config.toml
n_layer = 13
d_model = 96
n_head = 3
n_kv_head = 3
head_dim = 32
d_mlp = 256
vocab_size = 4096
activation = "swiglu"
norm = "layernorm"
norm_place = "pre"
norm_eps = 1e-05
positions = "rope"
rope_base = 10000.0
rope_fraction = 1.0
qk_norm = false
attn_scale = 0.177
bias = "none"
tie_embeddings = false
parallel_block = false
init = "orth"
init_std_qkv = 0.0654
init_std_o = 0.0128
init_std_up = 0.0654
init_std_down = 0.00785
optimizer = "soap_variant"
lr = 0.00756
lr_mult_o = 1.18
beta1 = 0.95
beta2 = 0.99
lr_head = 0.00823
grad_clip = 1.0
warmup_steps = 200
schedule = "wsd"
decay_fraction = 0.773
decay_shape = "linear"
final_lr_fraction = 0.0
batch_tokens = 32768
seq_len = 1024
doc_mask = true
train_tokens = 143100000
steps = 4368
dataset = "wikipedia_en"
Each number is 500 + 25 x the weight over its row's rms, rounded and kept within 0 to 999. Layers, rows and columns count from 0. Numbers have three digits each. The size before them is the row's rms in percent of the matrix's.

# layer 2 MLP up, 256x96, rms 0.267, rows 177-225, columns 0-95
116:498486507491542503510505513510520507498494485529507449509506509509491446506486512485420514479550530502560506491478485500487511444523499516499499460496488476484492425504514515505509474512509516484545494472461483467501457494473529456503493481502513493499490499495546491479498456480480462463
099:508492502473517533465491483502513463473449477509452511506529499522470495490488501475460497489474508561513502506499543463503536506534496499501496498444535510436511511506448541494525509553494529485497502521504496497482475532512499515494499503531476509511518492482484510537454544510445530508
088:472494491486540512529532544529493496502515475485497505526479524466500518468464524577506452482513506503531503495515490521527489426472462481487482512497491503515459481490492509520531527472455501550503503519512447505529485489500516489502468478474515520469493470492492526534498519507468458478
100:539517529499521502467514496513467506481489489558491490501532556483514504501463513520528462510532504520463455482479495535499456499475524477478517504513525477541492512524516455465560496492477515507536478463499519492511497485486539474468486522504524495510508545488483489485550551493532497481
093:508466514484497524540538477526516499509499505464450553495482513483449489502490449527489480495487494501490536505467460500503504493512491505424489490522506517492458492517495511497455557499502491484523520529458471474481540515489481442493514488496487495500509535457467493536469501481488476517
083:515480471466510532505499512503498458532535512494499472534532487524505514520514480531488491505523488503511488549520513505527572499470513555540493510481505480481512539521504524517522521530498530465502511536544500547553528499536499488512510544484526514527509524504495561489526502471534495497
093:476475481436500496509524552484486489494469487442509490447532482479501464478532531520508503517497523502524478507513496450501460511503556495559499530452511490519480480460488521529492504485505533492502496504509538457483496527477520484457498496486516492469517500477482491464501470473507480534
091:484508507509525507520439510508497480500513530467492512492499466480537514500532480526458505459515533484515519531495551478486458516509515491502460517476501531487510503513529494475533471547505490521511526546503477511502542515467522474537467495485508465476513506479523473476455497471462546448
086:514478482474453532496495487502490518520500488436483507518470500513469518495509476521487549509530512481513468488458463448495536496500448484478513491511516496497528487487520472530511541495506504516532485481489450512553444546500494511503486516528465503540465474473495478498518460511539511481
098:495515501497486497522501481497519474463520536496509498519506512551460456524546486506509477514543504526495507468475508497513491488528521511445441514514544548518551527533530494504540510501505541507501509552516504461519541483498531519510471528491464487509463487469501500529498490486520456483
099:532493491474483518541498561502485517469486467465508495507510522492527462486479506496508517514477503461470522492487502480482491487503521482482527503503532470484483473539506519452541572513547506427499503510526496481520510499475460476498483506501536496475466455487507517491466477502461541495
092:516463474492540545483494477524490476491503535455509503518503545491474473520519517523513486475531520448520518488485511505529515545468548561504510530506453497459534466485518540521468465493486476478510489479528501513520508511513464475474498476459534516503488477518513491512489498530489469470
099:505500491495497456469499498474529499480466511551484538525486499510546478521486493513506495496519463535506514483479513486551524482495529507527498493527460462474502498493484457515554503462470485526511474507547498477571497461538501492516485484488480513492509494535473509502531472540539450495
112:472496501503529507519511543455484494492483452522482439501511534518518477513520484461479499524495502467483470519488488503487526468484473502518512486506444514520501461489516525515527518481494484478466424525501495488483509525487486491521459521487453506519459481479573478484464506499512497523
098:515486469450512488507466533508464534498529530516521494456527496486529495528547470479477483529503502511521499474548523536462506514516496517496502511512521461512486502493494459509556497489469473488525478539542479484527520510482464515521482435498478524547494545467500476484498514530503495504
098:502530511499484501488500469516499507487513500501486534513561500519499467496538516498491549499512511468486505544532465516456520484474449480509512472506501514517503490498510512511485466423451504523487465531489543494487513487507536532518502476460539451487514532516433492502518485509524496474
084:481485493518493537498518495489474465507480509523507495502516460432526503495523535492495479463493476458497489509514520490495500449551505489510483557512469525536486480513466522480504533497505506514487491552484490476499508426467516519491504454481465512510551487505498496464490471470497547478
100:481507492501513477492529510515556511552483460518492519513488528485488496479478538520531553504515532469532480476512514497481495540507517537469508451454513495528490475500517470529506499494526502565504509511472500481481466520518458505518565505520533517467488517510518535500478510530471467505
094:523535461506490471459486494483526511485447474517529485546503485490499492498494543461498487496527529511489499524429489497514450487480541513480523476468537485540496533486536512504530471513499508494478552546453480518483491476470516495520516490512533512515478516469531508503500472494457516497
095:501468490489480485477468513540486485464496517490451516503565503482536488506483543544483490515493483497481458509504541499508490526444527545474488501509475534512510497554490462477505521516481478475498552501456455483511484492496511488492507508520510521534485487496493486561496502510481450467
094:538562480465483504518497521483476461475495462440478494525528508499474504495475468492501508479502508521545467496506513496529523478488480504501517495492493488511475517450516501491484468494529513493482496526477482495501525477484468485479465497494535502572472530487476519502565490465509568484
106:506507512471502486475447457446474508465499513478485530507502495471496507482493533546512491474538537454510519505522491492489510514475486520551482504465495507491514487517544499470504467518489543500541503461544541515518484514476484484493530518495549475533466441490516501517521527529473492503
096:489469489453483519457479476523490517479530500495505509490525462543509477527493497511471463489527531456504499490461516493501465504444476477464510516499494455511575456480471506505481472508503502509494471471523550526478476497510509535499492534503445517472511519498547513469493509500503501519
089:500492527505501527474502531506473514471566503478474501490482539509516492531516535514532523524519549446539528520521525539470500535459505493511473542508501506519482476510501514478488497492511499477475490497523497476529517500516511478508486513538492569467455471538518555523528490497508527477
090:480487493500525495478531512510502492479484464455539493516501530493511481506538453494526495460539502504479499479494533490488468561531543511504516466509503462539511506486513509474529490497502502540473525509492503539569509469480488479490491515494508547496484532504472456500467478499535441468
093:481507508489532555501525513520479473483460491453477529491502507490482508505476460522493485550488450516429515481521444489482471503526493509476517500481508524474487507512511562506465451494536487473507528519504528507524509568506501497515490467552517493505500518484531479514515490494505511509
095:478509484492491489474472508493500539495494456513466479539516502544504465485482473577526483521487497523536484497512526495469496485441488504543479540507523461510440521492477483476570501510523496463488467491499520496479479467476505523525481511518503488526471483506509494465501505497474469528
116:534501491493497517502503459493490516518485488523490518520472523510521516471488499505489440438489458501511547469481456480521469498481504522544506509487482480498496480501477489458539505521518496512491483470493504467553529506508473424555547502539522487503517501538517527482534498523506510497
104:486505493477517526530509514476484529477535513526471509496535504467521500502485493504500522491521462494484469546475447488468500485511518496504477491455473518513537507535508532510492484546502468519555490488512497465539494583518492529541515522463515481452519481461500499510484535491491484469
106:484486477493480528519471530502472475487520473518486493512534494518495451470528455497480476500506535526538533517473565489482449512498534477498484481473459498521457521499504495509564495505502468481492489500455535462495498504490482507489495479475505497460439505524510551507472488519466513495
095:524507487505532496469467459492478485472484501514497505490484496483520533542521494471528486547521515442495491487484450494498499536552501475528521504492540531475530465476529490524494496515482494481510537490469461498515445486530458485488536470517507520497446511531474490505494468517502448491
095:499493475523479498482476490522512454524458511511504545544488463507510496496495498492472426499495502517474491487512517505528464461498529515455519537518512502500486532522501549508513507553488529474491509460495517534506482487553491516518463515528478534472503478457530491520486543486485503550
122:523457483497488520447477529490545474492511507506535575460499480491487483514535502459487504517491478510521537550539486519466461487483497479486484486504507499506497498483530447504463471505518503488538543510466474487546496491495480536521503467484442503489525484500500481504499533479508500530
101:480464453480483498481495481533502492513506500488464454527527494481462507528548503495481529520497484510517499538505517494495492505556516492502495549577545515485532508494486529512496525464551499497486508512511467552480489522493454490509508496476472496472533523490471444492505493513478480465
098:542472516481515509459495538498467476510510558541537503515479492483492492512512504514447498486550529508493509525522478516487480528506519456505520480533573559509519511501456528456531472533506518498490482496522508512502525513486483526473485522479473503509494522534543508519509527515504467475
087:465497521536480498514499479455509482444493520517472513498519523488508472491491519505489479491448504508479443414518490478494440513507500539498494495507486522505519519486503533462536521492519521529529498501492506483473500486503492492463512483489531477542517541474540446479478480483476473486
089:481487485516501455488525497514486471533509451503479466500519488536513505525488532470506478482515492532488475484527515523496512467498486508504536475460521500490507534485494494537552472446479456530495462477491513467474472457520483489499492513537510528550446502525493472532540492543474507509
089:501521467528442498507524517496530543477492499518534477518500528447512522477513538500508454516493500476524503489534496529475485504505528535473538533526484470536507521523430500448506483484474512528475486510486514507507479509483503578487492509524500515511503507543503522546495500481472489501
103:515528524475521513499541462478496493516492481483483475470478535500494472505505489492470460507523510506543484494534476475598488465513453446460467512486496487498489543507492491490506541507516479512507492500497511495541466526479490527485467512500461523500528479446489483524509478500531476484
093:516543449495463530484515490512500529486475520500482532490482491512504478539505502515509475471508481534462508507466492517487506471458504491497580484530473506464509527512524479471487483507508551475486519521521478551503484495518515493473555466466512520497442457510485476498495486456494507480
116:535475503517538475491511496513519482531518503523477543468519496508470472491518525444459482515478449468506439465474549494528556566479514520465529480479462483507545513529527464508492509489474522503530527502477512485498477514483498514507513493522523526473508498531485505490503495501481498505
102:521513511509487545497477516442497476494486486511501519539511538530491460467502581510516478471488465487532518509521507514504471471446491526492502510494512450517494485496480458509551513499478489493457476504468486477531514504461534534525487517457514529529506491543474521501485518486503518509
111:492505502548472487474512485499496514502538442510489495499487490516501456493554537502513518511465525560491498505455460518477502532494517486533533463513470482506497522494452526475507452494504451511500471483490545486487519477518455535488464535475521513542452499515500489490508489492489498474
096:492546512517503485521507505493528521468515497475541515459482436523557506472497502503501502479465516527455469488514486542518527527513531505516520493510489512514455492543487504484478511484494504452486515477508494505447520512502481552509504517524531489528535505498556557483485512504534533521
089:474496529465517457520477550564502512521485520505515504503472523537504505520508518539507534470527486497467493484491452521508485524482450515474554499498479523475489502486542465498518485506488501510491490461528551478508470485488529489531497506502493485442508488507495507461500444470474525525
092:498457480555506494508529479516521483492523481516501461496488498510512475509491536451492512488516454483520484536476538473525520475490476483495476486494473559442485526509513469530531513480474488505440514493459526523472503542495498519502477507517491493525506488450514493479480511453520546523
094:495468503487486506509508455460506508496514492478537495522501509560472502464481467523497505505503473526487530500507524475520479534520487465472550494563506514545523478540541488463505465453517513506456511547546488520471495506488496512522495522515522485485458492487506509533494491518514473552
107:483492484518475508473506497499511508527470529517542472469546495479472526501520493508493514538520482546474523469486461465517459536501506499505534546451517506530467535476503483534509498524455509482491548547472501479494512546498488507494459500480500506495500497538476511489512527510564536515
098:511483470492498491490477500511490513515486523504529496487495464436522467501505454536497540478471492491492530536458533496513525499459497479447496467510506513487497514510473510498495501487522505514528515493537472522498525583487533492506508452492478470455552453505502478516516490444491507491
# layer 2 MLP down (transposed), 256x96, rms 0.25, rows 177-224, columns 0-95
090:536470524492490502467497501520472479512450481492532486485515440507477477508489489476514503478497548494496491505537500457486509494487458530504537480508460489474505425501497498542498495480477469480464476506502520525543469468474486517498519516478492423481521507525481507459505482471517487520
107:523525439470492517473525503468495520474473531490491513476542503509497531512542480438492503529463529459480530501500512548511524486541469520523514488510481540477534506489502484469518511473507463485538515511471489488498501481482449506491442452500523485492472479526516500525491498480490538495
093:494506504510513504515546516507492510488450519469477495504479496465460519524495480501530507506567451509463512535521501501493515497546472499526501491508536525525490469504526532493545475454553507524482525480506478510528490520460518531488532480501510529520541468459476473539530509493492522534
098:511451489533492479572478469494513506489469498468499514477482539471484496498536457489503454519512507515491480486536535531490501539502518509493517493486502513505489545513491472474469465448484509489548513518462498490484486464460516503477512530530530437529520488494503455468511499479495483485
088:506516517501496465488443516486505480556473522532500504541534497524448483514501526492468475504478545536563518509505480522502467528504511493499533518460498476452502508523539492494469486494511534470484508503532533479490493500468493533499512466511504475551500447494481489486476489538487469486
081:500537537541472473503508484545506531507484476498485519486485507492538531538485509484527516501502470499503505481529525492467459509544499510530503529478497509539484512492478524479526535498482511505498510510450478473490537518493489493510517462537523461465537486493537471530457531526521542567
099:506523513502510512521487522483502522493505494519463528520472522470477510514466479545443511498459498494489499507477475539550503500497541514523524484506520489491480522498496458467529495515478536521521521514459429494498509520497547478470464484508535504501536505519573534500529486488519506465
096:483485497520526507491490497487508500512515497474472495466513511501520555511534544511506485530474510520482450511506494447480461516481490550448505494506552484554493454494503489507482548463519508457501499504538503491487503518519493498482481483527489456559485482508503546500452513486527537490
096:509538499459427486520455558514516473497508504482499527532507509461493521516499515484476505532496491551514492504513516524504501568473477519529495452499483520493464489454500486493473487495489500515484496517518499474531530504477467449502513529510498457507512485506474500526506570488491473488
102:513472484511519488521458538510501504475483489515487504517536498518509514518504484487545491469486497498554525479489487550545510495498478478489528500531496447513552491524481531468463531547498545448483510449527527462543495494487479479503517513506470525484511456515461516521498511496486491531
099:480511494444502520486554480487461503501499472569519523487481459522442475449524496503533491487502495475515535475522520462501498498504500522498492515459512516508504526510476497465516472511541492493491506520505491581510530487488493495498510526508501497529503545482523478551470524494508476465
092:499451512528470532444483527485504484484514539532481502497472473516540517515511518487512481516526540510489501488496506428508480526459483504513500529514471516535486507471523505533527477510496465483501493513496438481467469551499473459491469518489470458470473515511486485470468486527513510506
101:473483527507509501582509541531489488523527479430503522503511480449480521487483496517535482450509540481483500525547506492532474514523499499499530452479528485494503526501514527471514550510494534500503514500477463503500519497476542512501496493476517522487495505449542518508500502463479499474
104:518507521497490489506521507490476490518493523519512503539507447497496461434507511456496503494512477468496524483520487568493516525529478533515464488496548509505522488517473463461514475518535521503498476514483520460485455450458475539503494477500464475503503528485533506521529490477513450511
101:521518473531516498483499479481477542523471506490519482493485487454467466474500484502514527516456516503493486506541463526549513519510446508499476497501521505539497486528480475448477514518514472507483518562493493472487488448498528484489473500559481535523529498488532487505460494472469459489
091:496529564472495551503516517530454510525498475502465494523479479532452500490452500489518457464500524465566515499485520474515510505524507482512528472510526485500519473535518512505488543539492484492459530493516518528480501502522436526514467521475483457471492503503526497492487496503494508483
098:519439521463535476509491487490512483494510484512493497508496475497502420478520487472473486461517473506480520461462516509483511521460516507464485471524492478479465521464517527511481462465456544510486485507520526521498489503471486498481459485503492521559445483478486477479515503541518495502
098:479515492518521488547489490493509546454478474470435502487503547517525536497510462510460476478498485570459449511525491497507516480502510503497522486496486515520466503479490515489496475452486473495533502518498468515500495501480500437500475516493521509493540464508463490495491478461530519461
109:504500489533535450512526470461550516527508500483497515521507489444456493527507509452504501463470503525492500502518504499527468534496527498484548480517498495534476506473498511474509513484553466480484499480472510504519446469480472526512490517526542484540495481495461465464535499471465518503
102:481506491436529534511441502519490477501466533492422541501523503511500470479480489469528520457479479494495482524528501519491512502503486513497457490516514561488506504493519488483533516534462469481475529498469490533538513526504491498496485457478472489512470512489519493523499479538461477480
096:477465535498506518492495494481467484507501510488503497516527512535528472465506548465487491488511513464502506504470476492452531535513513509488483474562503541497551493572509504508489517496482494515507492442512520538528499489490471553507489503464477488530483524509549469471492494555487502514
100:502523470488491471463513495494516495480516522472516525523533593527522498500492502501474489517512495544530537479455513498474477479498509484458491520481529460539504518553520531485519467550489496504523481487529491483488499478498514482471521524516528536439485485528446499502493488498509496507
088:524528516518481541441517520550505542504488519481488510507477480527491497532492512489498491548510468485518490477434484430500532455470484478491468476531490519524534439522499487501475521517496503531530522476530515471499506517517452472515509506504478506487502497489503511531501470482501496538
087:513515456516518488518523505508474487542466504508517461531503484477519475487527488506496470509501473545497499509520490440516496535532523489518521527526505512517498499534484501495538489525537488543506518538455484533462468483482519476523478509475529460477584524516480470503510457492530499501
094:507485506475554518511481519469498484509532484485536472527530464493479504458541545494493497514533523481503466509468489490535482508484533496493507554531506494500500536462522477507505495489501520543538471491529498510470496531513524545522473488488515535567518523521479523508530546508495506451
099:502529511490517513488461504512507493539455547512498516445511492495443490494516508479476522471515474530497542515532500529438515505527456491497524543490512535437510488500524523516509532474516488508535526508475526497503480476463539497465485493506462500477467524485476500507487479472535471516
096:507523522516467497492478499474551485506529507453478507494504513501486555520510499470510468501490468478501496510512520497531485531522543563458509526450561485530503483471511500528556506497503517502502526480514471487483522522525457487496501505509517506480550502501473510502498514537569497533
108:483504485498518514488492470523484482510471492521501483485481485532512527472502535500465519514504478502477472462466512528495465585497542502518477505503478464478494458490500476478420512533493497537521510485504504525522508508514521491509469453504505480549526505471533500476523445530510487470
102:461512514544438491523498472468488486544473465477503498479473494514502471502503529464522499486529510508503513491528500534531545557497485534509515500476516490520479495526533517478527518479485554489521480501482447510489452438483496504481480489485465477470517510502513515475509464471495463484
100:501475498520474508476505550521539466538501519505469475504513448535438490509514472511513494455492514490528473512535512494521485519499514512538486502534498475493553457500554502502472517525522511530473511467482488478494488509506455517526503472476461467513555531489500482497522468486504471531
096:459483504533471511480458481472543523540507518542502460469543455485530487505502547504491518500487500480511506511515496504464550448476506484535542502478493452477495497518489533525491478474488512501490455480511497519462520516523513486506514551460478476513538501499490524509482487496492553511
097:519516453519508482500522486466501530485521503511470458455533493562485486494486505489519497492486499535492492510482490485458550519490501531536490487484494525545511505436536508482507504518502469514510464513535503515466533488503448469538543453504501471490522487503436509508482521525505488505
107:475569493475520546491522483506474514504531487471501497494512554476498502490526508506500522524485463488515542529522537529508492537481513489514495482490526530465510467483511510440542507535471487534506496525433478472546522509504500493463466470490497512505494491507528524521528491508477478544
098:486514513508501425479490510477523513478508456480548478510537490485512514509524460498506540494474510527482485488497457486513477468488476553477512482502490497521510490478467487480476493487522537490567477492491527504491471501509563509485521533485536489488534508493440459491527480472484523483
092:483494469510493511491466499556509519542466488474460465485476508464477474491521473497560496513509502485506523499486524472511502521511494515504459513495477522521496506527520507515557508505492448507464494479510430539502501482485492471495544461514498493501492526495462488501527501461491576526
098:466463489539508516523527493483492499486552508489463540515501431488498524468557513527506495464454498519480492519510474476552482533499499570478535500511542480554511525510524504482506523503542497472505502473465489523507511521496498489515484492491494481497535520503478492505490516473457506479
101:506476518541467499492503525556461483464538509527536521426477509474508474514498573485442471504452478506474517514491505466498494488500506459532493476486489478523465486468474504528474506538496533530511500493534460504495477507494498531488476480481481483502493494498500502507474470481508504528
098:473507481488503528537517519482553452496528490494508502534521514509506508503524495487464502490481528469472485489490485494474506534504517489469489544486452485478487475513484498491513523500497537509543507516421487488446520531522565462560511523464533487504491494511483492520507484462520476504
104:481457514490502533460474486497503503463477478524484454482470520544497496484498509505487521456544498473518512494478549514460506536481542500464472470490484505482506522540500504548479491504458516465515471497551508445478495494523496469499554483555497508489483513480478520497488482509493518467
102:492489475491560497501457524517499484488482518519493448491508537484482455514506520524486523477509517523442455518492490507481511466496507510482548480480473494469415504499521500502449458452510503439503502484528505492515495475509499496459502523463465500513500478497524498491496503502524518469
112:492504524549538508543481509470562501474537494446482503504529533492496483510483525467477507478499494480520489491540492543492508477477545544497511490474557484485458525521495502491530536534511567491539528500473546502475468524506503483510533518505519503527520488514497501491483480482499489508
103:458494506491495515491494464527466523478500506469513494488467481485483508481456498510517449469503486508504477516500472483509557470520479452508561514499524511496568527503498491483521473473500443516527481493499488494527497476476512560501484518490476441439499501500522492508536509509487513469
112:474517492498474485519546491495488474505496506494534505503538495541473463482524476536484469462451506502443508495528498469466476454514493516485503501498509496548494512533459501463510515496501465560497504503464536533486517505493511468487476518526530513486507452495447509502505471500452484542
100:503516502500472471527500530523505470536472524523510499476509524524485503477467469528526511504524524520444529512439472528510498441524491475476500488446470535507494518484515493500540493507487518481503456527551464506546454480481501497501543496523515504477526493520461499492496464482477489525
093:495472462496443496528518515501559520522498505444519526528512532478493578502483512494517499518515506541490500519494518523512512519520497514520512487514496490487520505496504540504497531499480537547506516506481542483478522506439516534523528495545462492501518494520507486522483471462550486461
096:496491510516500553474470474520512493526503520454520495538503497485508547456513483530512463534537512501497476492502488502480515509487477501525524513499557463525525494480457459472455501513537494456527499508510462521506485499520513539504498466517451529525530470524512539503500539490494448485
103:481483475498528524466491483480478549523467532479475498465542508497530507502526467488500547495533514512453508526461473454484517457475517507492510524468486471476486529514560487492481505479510536482506500515508513494520499522538545488470502513528507504511483524452552499547464475488500490510
093:507476480537480476564526505529524540499517476512506471489499471517498536545484526487529501501485526480507485512466501484482520483470513497487545510533504523493485478490524555519479497480533502485499526458508510514485510507464525456515507539515473504545505501493424504479507456457529537487
# layer 2 MLP gate, 256x96, rms 0.276, rows 178-225, columns 0-95
105:487510535532512512467494495480478573493478488530503467483485489506471517505512505475474486467489534520492471527487500511465482471515484491510591517512524532496523530482475502492526514525494502544469500479504517496486500506524474514541485461545495558500518501503500512476473488488441543492
099:474497516499489513514503513483500483488529464504480496495522508500551465448527501499520501472514547502537505481493524500546478475480490466455495535477448497490530499501490479462492457513453505518509492584530504488517477490473531507521468544494484503471471455532532528486503495483515508481
099:491543540534540503484475523508502480480507493531485458481551459527522487482467546474524513484505515502459464495467490501456499497492484510509527487523505497497484466479514475474556500504494500468459504486518476497468547473475549491468467498484486541511468484471500490480513465482529459492
085:486506479527481470501505480504508496464476475480483478467474512495495490484520473458518487502472439457469510483527521501465509522493483488529487504507491475549461507437486486548485482474475485502479463484476454540529530525465471502502537528511503479458515506500479506504482483453536535476
089:489522526499468447520469468505522519509488470490470482428497476496495509498479495488523496487481486500459504480482489477451463502526506500535499481500493484524476484487465489458507497478468483492485519472477475462488510512469437486494515477520492433451492451507477467512468494478459501513
094:484509501486472486537481467489479481548518461454480529481517475503532489501512483513526488514532519470498494468498537513511505520529487468528454523509488505503499527482519510500486532464454485459511493457503531490504494483511452502462531459468486476509484453529515489501568519506443485498
102:512514583485515473519452489508518462495519511502503510515510483486511504501447460505490508475498488507498445528450459481489498512498518516519478528458498498486516518516467514497507489571500487510523509494515485477507478525505509488526560505508500473490486481523510480429540508471496484457
088:535570540491494494485512508482556501499508478520493529519476501492486505477454496500486455513512492580469532491510500516503483514477522524488483481514501498495447490491493500454488511500466511488504478541474525465504518481488491465512534456504478482509523520544502537521492565483482478497
099:468501444487475489509481499483483513496454510456522520533534440486502454455498526558523486511510475550460457515564463482497485506496513522463507510476476527520502519491500512511518464478495482486480485500496429494522501470493508529495495506499484513505511532498526492473521482491498517478
101:496482495480495498494515514497477496488538483526489501465505451516500512506489507469507505497518511452520463507541527547485526518526524464501519472522519556512470493531512503458455470514491508540509505510509488456468499484529485503463467556510438520498442492524458461499487474488510490485
104:484452478498522508469480498475511514475483483478484545430484484553531527469476488494514512490531515515494478545515486512478521468513481459485530512479486519549458480465478543504501474464494504506467537521495489533495505524490489522470495500523514479491483472472527466526505464549469508509
100:516456486498562523462504508481522509551509573500520514512516498503515468514462521495496490520489524503471513480507493523471497531545504503483515521483562483476495492503489506445456516477491564512532556465478489507485524482511478474491497491477490498502484520460468481519503509484508486468
105:492491518462489525522500495519506532474495480501518482499519532465510446504523520491419481477501492485539500558501532564487547501498529525509495500509486505488538505505451519517465508517515543511462468511511516506509502500451502503520491487487427516509507522484536502491492483462482503489
113:494453532470524485492480545503477483493487542475504512493531482480522461468516555527485462518525516481529526447502471487472498478501534491519515520534497469505485473487476446508516492499495504459500520539539475481512523481513453476485497500446507503521462519472544474504509538512495501513
101:488500516505488510483531499524521488486477473474473468488536480522483508466464544479479450445537483491533518508490556495475462488527494514518523529499536518485476541505500503525494507538520519481501501498474514535466453510485436532479457519534485500460475482505528489502507495472463498482
089:514526529520532497533501518477458491497483504480440492508486483465491465512522556496524528513465537495549508489483495489524498440532511487508493455459515509518489460500488494488426498497493513496507494489480490493475530453502513436484522445517494505473505513487505500479510527491490533483
096:475460489473510478535495531535493483539486487462521493529491521489504487517485498514495501491488538467545511493524533472473522499494547497493508510464496460518502481540485485522505473482526507545471481519460475472499502496531482514489517462525495509525465444525517542486448560506466467501
102:503483577523520506493518506486497496479478492510477517539461518549456523492517523497520479491520540466484519501550478498484459506508454550509531490498535454504523510522493490483495498513507504521524462509483503543495491483492497481467432469516482513520448533503507490456482497509481510520
096:495497511507460497492468502477480516504519481494505540485454459505509515508498522507488536513523528527459491568509474513487519475500541510527478450507493497460468509499540470532471502433494492491450498449508508486509506455529496519498487487524469481535492454465504477488467524489531497507
106:485511499496475524480505499518473482467518490516484502518492501531471438515479492507535489514527541499516530534505464488511530469491514491511474470501480515487457484463458521487515519480515505488470451505483455473489572475490522484522491495532457483483442515467450508481532526507528478518
102:470512521511523497448461506488456496509462492446480476524520527485533543481527500472487459483477517495482491538520491509493489512518484504518490492512502464477495498470547498476501539531488539501520499483515496541526480489515469504517525489533488533494419473462482510548513525483463513490
092:513492518497496519480519507498473519497477495463517522469478445515498512521515488519538503528497489503512472481461498452494530492477506468526469530550468466540495444517473513541498501508478511522505520500521525441468492506505468479531522531517478475458500511481512527490442525457493534474
083:524483437506537517521507455498471462495458528471513481507484497504541508471481482493452476503463500511498468513484531456496473476510525471455515510523460537499467501483505530508486501547506507502486530501473485523477520528449485530484518472467490503447513500518521492486507450502473471513
083:504509505535478532485508470533493531484484513504507530453479495472501506503467490509528500502496509489476511534521493514468486504485490553447543466487504497457496517518510545491506548498536494479489491481502508484490503500537467462501498529527487485431516464432500538500460458530497472481
089:502531535476487466514490432498486522506503483484471517505480474488483469496476496501514501511482485501464500536553503480504504534544517481471512512494507507486510549520529525442462479512499486499530496464496511474497510507468444525488525452548486492497494446474506516481532464509494476554
099:508477480484471487504492479482506535462470506507455503527485439495529518468479496545527463492496478518454517471516494453479482527498439512487522517489516501517455500490494516468498502520519511500481497501473467503516552476476495459481485528524528469469502512534522470459466489539457501497
108:450437542533560483499510503500476491479500486484492515476472505493505516514495482505494514530506497480485456490498547478502509494524482509500505487560511538508479523516492481507467560461495488500486477476536510485460506491462493530458493514505468483415486506535470490474494514518503490490
112:471487523512527516462471455525515436479517491481509487509460485492474515459523475524490527462503478526498564494463521476476456515475482512519538484540488483485456507507525476525528485479510533485482475515475545548531502496495488454481488495499528498504472528524527508496524480500481488515
108:539514517529497496465465543490463517517504491547516465507470514516526496504532501494514487487464555457510500494545521522447505489524503508487519490548495509522495471481478489439509545489544462500468491514537514554490524479468495498527497493487482522503467535479508482511499492490546514491
090:454493502480484521488497520525483481510505552500484474476527470502503464486479521508483546490488491498509550549531533531524496479464512483503504516517512508529474519530450549527518519513503512527490453511529512486484563533493501495494444479483459504524521504500486525505516490482539555481
089:450497488470486467507511462518565561501510500509448498480446515471467484500482525525481455507479501522544513500501491506492504487495507482506516517482532480558482474513472506498483520492481499517515463481500511423471504527511466555513514474522518482482495515526499514483492534516502522513
114:507503541481483480497497490440480562471525495506493487523450467529491543476466504515513476519509538530501462493503516535481466508490497497477524498480469478517476457479519456483521494489478475515519475488459485503476496483513513537544469480497508489554458513466501522484522456487464489488
103:512482558505497436451513491498512466529517461525520521487483498500498487465475466526476485525496498531525506515489501473473510502484511495480496501497551480465519471523452509522516527556491539477494494490487476521513464495503438539523499513464499504500461521486464500482494482488439488520
085:457511493531505484504481461516461479544497507525491460464489508465450495501503460521501501498532540476525519504549513473511518485502457459512458496481523486509453480484494493527505496501518495509531450486462508534481488477532473501466471452513509493548488494514489507477554492500463516478
090:470513548530514485499523505490524495480450454536506528525486497505529473538453514505536440527505495497453485461482504479471483482516444470464449494483487473537516494494466523462512488499483504482496493474514515492527512485478523480499465452511512456511495500494510545486506519496475478498
096:509475512502472508512522541525466464507519457467529502454487487489486464484493540535484471504500505521500467547513502512499511497495543512485524517528577461517510543496489501502531485547493500515530534465518503488488486513510472526505514503518481466544436491512474514498542498478512518466
107:499507512508497484454492484505524516482437494510477476510463510458523501510523557504531484485491521509505533496501515478483477497479524497497555479489516499544514489515472536520516500473504473547473469503537520511536523481551493527479427473507501522490467501538493534483450508507501479535
104:492510516495519477472464522473473470516487510489542488516438511481557474513508525526487476501515486511477489503493522509523508505519497524522476521468484468505477511462534465539548503495535506464491498519497467545540511509504518462453483497475441498461500475476542452513488535513511503504
098:536479535532482456476446509476451447491499437512522524532501512503527489451445490497462498491510500477488523487526512501483477515484496500486464475532515468503509517507518501525521482472521480526510493474499550526520479491504485500519445553519501480515484518458523516480504523521517493525
115:518520497506493591479484520483457506485493498513525484517535524505507477482498443523519513488496524479514521502496494487516553469477507498545518480513532504489491472445455528512505520516518513515472444478539519499509509530482525483493482484538467484501478501513530504448522469500466532507
111:497515517495508506495493523484482472542508492466494506547488491508501475510491557503502472491468522502535478528484501515498472457491501486462521477512506471501509451470506460502516493466460497497463497483490470493527559497503485512463462531461501518546490501498463455529477476432459507467
122:502509464496501489448482506510556483436524484494486481553527463518494517478499570528499491506486501481531477513517474506518500507473536506493540522468451500516512498536480478493524462548514525508497481493510516480500505493509512495463495493540482531516481512535498518460524510550514505451
104:479488483504451516512490496492476495447517467489485472502537471528472500484468482540481521521472527498538489482450520512504460490501490518509493510495541499487478498467519484508522523515491564549525478506513481480462471515474494461474456447517456496519467529514502479476524507505465465496
101:501478481472496516516485514468510538484528449536442506461482519489511542449435500511485496508551455523470476504472522516444523478467482501474502499480511487503444478485509485474470537511496463475525504480465471492510522513466516529510502494528483505518485497525479518519485482498481497496
105:444486501470540491514499505494489493510499480474472479470497422490550483499523504471454492447476496520507474525488540477489458509474491504487509493466492497510467508487445485484513477508521477512505529509489509494493477505507492512504491451499465560440463491534482485471506483490486500457
090:468488534527489492504452526481454505493517494449494554500535507536478525489470487514554522504509502538495470543516514515440480488499484488477506520506529501457488501459491505499505471476478498526518476482521522516478528511491540559496471499548498456499505520489523470483512478491465492526
105:493462502505500520497518479497533503451503449488472482477507494517496518462519508515501445509472504486519504507469489497497480503493531558495519509475467548501543521479475531493456496538557495512480432515525503496512471508541457534540478528502524498482502527471526535506494511518522475501
104:560504503464509551444489505520464487528470515547527472458475488548462497486529508514484464533537497484505486497523472529469510523553537500468532491509472491487467482529555521476480517491551488526495489498522501499518478528466519501493489519459500482496499517516501486507518494503515512498